Weights of a small GPT-style language model, trained from scratch on English Wikipedia.
Size: 8 layers, width 192, 9 heads of 32 (3 for keys and values), MLP 512 SwiGLU, vocabulary 2048, 4.33M parameters.
Training: a variant of Adam for these matrices, 264M tokens, 5738 steps.
Each number is 500 + 40 x the weight over the matrix's rms, rounded and kept within 0 to 999. Layers, rows and columns count from 0. Numbers have three digits each.

# layer 4 MLP down, 192x512, rms 0.0838, rows 109-130, columns 128-255
543466436532557518434565436494529479500453475525541469511472466443558528457462469484551496451496506500490482521482515495488505481525486532547495504518487507516523522464534474525530537472535544433521451589499502523497563546512497448442530499526459568508534488501559498516483415487459529503538470509470523495466499506575521507436613533506523478490468506510472468519535476584488475464513
478512513451500499410470583510506455502473497549487588465485460492440478488542501528493501588437429579492466586493480437521529482458492498487447489514514450460502412538473474443458459556498450544489470534544497541457548490442470516554450512507522460566479468517502531494413554428518456527526563459434470518487505518441511512455503507403531517483611461486585467513579480496495515524499
461449541515446529457548495521451559553468453529554522501545484532466506548544479536496534472485464499533569404559499577466536480494477538476537480509528495526586478575466482483500433491502439427540468449500482499482518577417537527466535538449501524500456472474473479473501482420491511458468493518453458480546473515548479544523461504390464539565491516555506500489529443524490532521461
437543469519516485463499502536478449510542524498481526466482476433537549492484519561526466508455505440441511515451510488446489458474517502414602477527529511466450469599503499471514490451443477522467519514521513460464499464541482497557515508523575520435510539563519486523567525478481538460465458522448450544503454538518465501444467484523468492450512507545461428496494489515537546514477
514563488445471445464549495511504518505483454469531516466486554485517461463463547547513470467483503539527458414547458537539510514508494538483503483471541522488511506500466458535550415500484504595532520516540515548533499465491528429473509547506536528456501450492446516491443503456478560485500563540439467512543437577423495520571493537443460494486512471479523499505497610511519472461480
534500538524450515495461463504443509536449514506451433502544499499591540490486513475518608482560447536502463482538498494480477553448528507571432460528507408488523549527404445449529507409520531529458556440499483519513483519489484468453530435574548481510408539544491547502445552468463499505498415527515445518494469561464523519471496445402431485500472508559557477523448464497508490531542
477413565442563512475608468545511511475538452539448460470553568535543514446512471566518521503569509449453492533469475496483583455483499563465519475481449526493544520506527542480539450517463485553524564535461506479487526484501605535508455489571482520444566453478493429540508540452520512501491405526504543490515487549530483454528592469445498501430574449430526544514540496538549514555500
555478595554609526540504490456483526530507535523469527395480565452564482504552475547461488492479532489518551515484471410579534463444540481492508548480490473538537412471529460434435535509554474465482517530439442525476497499514578499532462495500441444507431579465473511486492480439563525581446499473457540470566533445512536467483438520445498493454523445506513537502436517477487433510484
483454487509513553483536463480514502539424554428559473449584507516561493456503547554465400486512533502515495482491403535534499410512504531554528429415565530480486521501466565560520525547480557570487534466579496528524445534481475485536415518593440519488523508502536531509558496541523511486398489530562475484469476544473568545465565515555522539505533486490629509497453473554479501528468
528479553444454496534472454459484543553581509588512455471479434485487547487499496470508456441521497508556527527471432436459460524482498556511460429465517493483548490509503495507449490535592496506454456416472505470489586457481497515508617592462472469528558531473499511484509507529486504519510533450470497480511444471485503469533500534459459512462509553523453473514562478570581554505458
503505515468471483566564531485524524489521478548496524575567462505512514514483455478480456557464563516555515500477454439492535460512490499532491549590536539526478531538462527508422489519548455423515498511571515522483493470467487468519433500518490474559535534541552518476488488493469538521458499523481458511494556554478438529464491459531460527470554560537524530523559478520471507501435
502491482555528479538500510568568459491471498533511571490493446575479513533493455461448487483538519497489512508488402495498549474497515485450439548492479491457508561484526513575479471514496481424507504501476442463510509504486531505476476449437555549518492507550515404443545471518430476473487516488492507481539531523503516554445546429492410452514404565513498565501519490540454441515512
498584468490500486536506461476492525412506528550449480497492510495465442431458447480427566574474481482458590507499491539539537519454582568592531447546448494527498462481528490528512442492514512479478491536488464529460496537478511495497462508512510536478515563508516529471473468462495562495514539566502458528439506447537536433476508485498551534538469498522473469483498521504459556482486
523518417493515484536537549427518512461565454507526477524461489527529463577596486460536580527449441500447491510537522487479486484481482497466494447474577539528435447518551456519483558509544578527517499558533597554489500514398455467508436500539473524472482463575468461390522539537520456557535510499472499511506505472490508479521538468535512515533531544503528520527480582490467556538485
519529463616506536461535517503464478544474487522520509523457510450548481481555458525560470461544523490522499666575402509522560513506534416472461531523592523493505459466503460516461536475436437489515526500500447455509508471470516491587425478513535510491549505497439517473487458480513466441449585471500490552526534486497407499514582494490505500450511485497472566503605476564505482521532
560517520516586566504531499498514432498462465420552550520495550511536525440511411510513537501500458492389534519475469493500506465521581521488540536431524515490513471483492585468543476420493428531500503568488518528445519518538483539491505517463531508382507501535486489529579490477472558534566462531518467517538463494532532455502463468478552447454472484440440426474514534499517508463468
555485479476531514527546485464539464438483526544447476502530517516459516516499539558477476525439527476446537552493490534482466548521508513464502466536607528467445596518515497533547542504476504486468460498502479473470521459521522468523474467482452526531481501540549465505512428520514515472491454448564526554404511527499482443487534486491521486559444521596531473514483554533513510510496
554514547511512509467596513482486532504484547484501458494496512560439424551561468528507387524519536522510473510491574461514490449514480485462472564510486527482540477490467534494557489537480568527567540497469491524567498489497482528531514472517483450511506489482459488523483547514474392519607492521459541540455506533460512511471526545551498384505459533515552443443503492603497520547579
513501508460506549473552498552504557567478507541519471594564412504467497534485504568464560548475536527469469479525490450515501466549389498406441516426517593481520491517469458563481499448434463530502446446487548536502526538487487515489447436519580426411451475495453427559497448510547488524566474567494570511465503536479460529578551467478504521522460496536502392498505533516472446494484
531515509583496452551548570525542450546493489523471502495498517460481515462494474552498530591489429522434502524511489521509416457471533554447488450492487495536491503463544548529496553473451463504520436485475476476565501577502471572497476527517562483506516510525481439502596585474446507509469466458502512490514494462467538474556495540488526463513471533538485525509565492584489528481545
494509481444490499531559477455522585504538421474513482532484432508465481508452521511500533467488537497530472521482538495475512515501484509537519548517536492530573480541434536530492454487457456502451453497504498408566541483437468533415499388449517532547507498536503495420437469509524467528498520490516562488470591500514491525587503467493505542500542419554468498466488498521484466453468
458517479474464440612489510491519476483542534585477472504510456522519474531489487463523492561434493589528505557433575475535536523511511481489417516523476506592525486557514507480450528555460473439529517501538513546487470554444577513489509566457519539554400603542445583530571579529603473513442510457509458447475549527538482477511485439529562446499506389494536481510508477517531559517536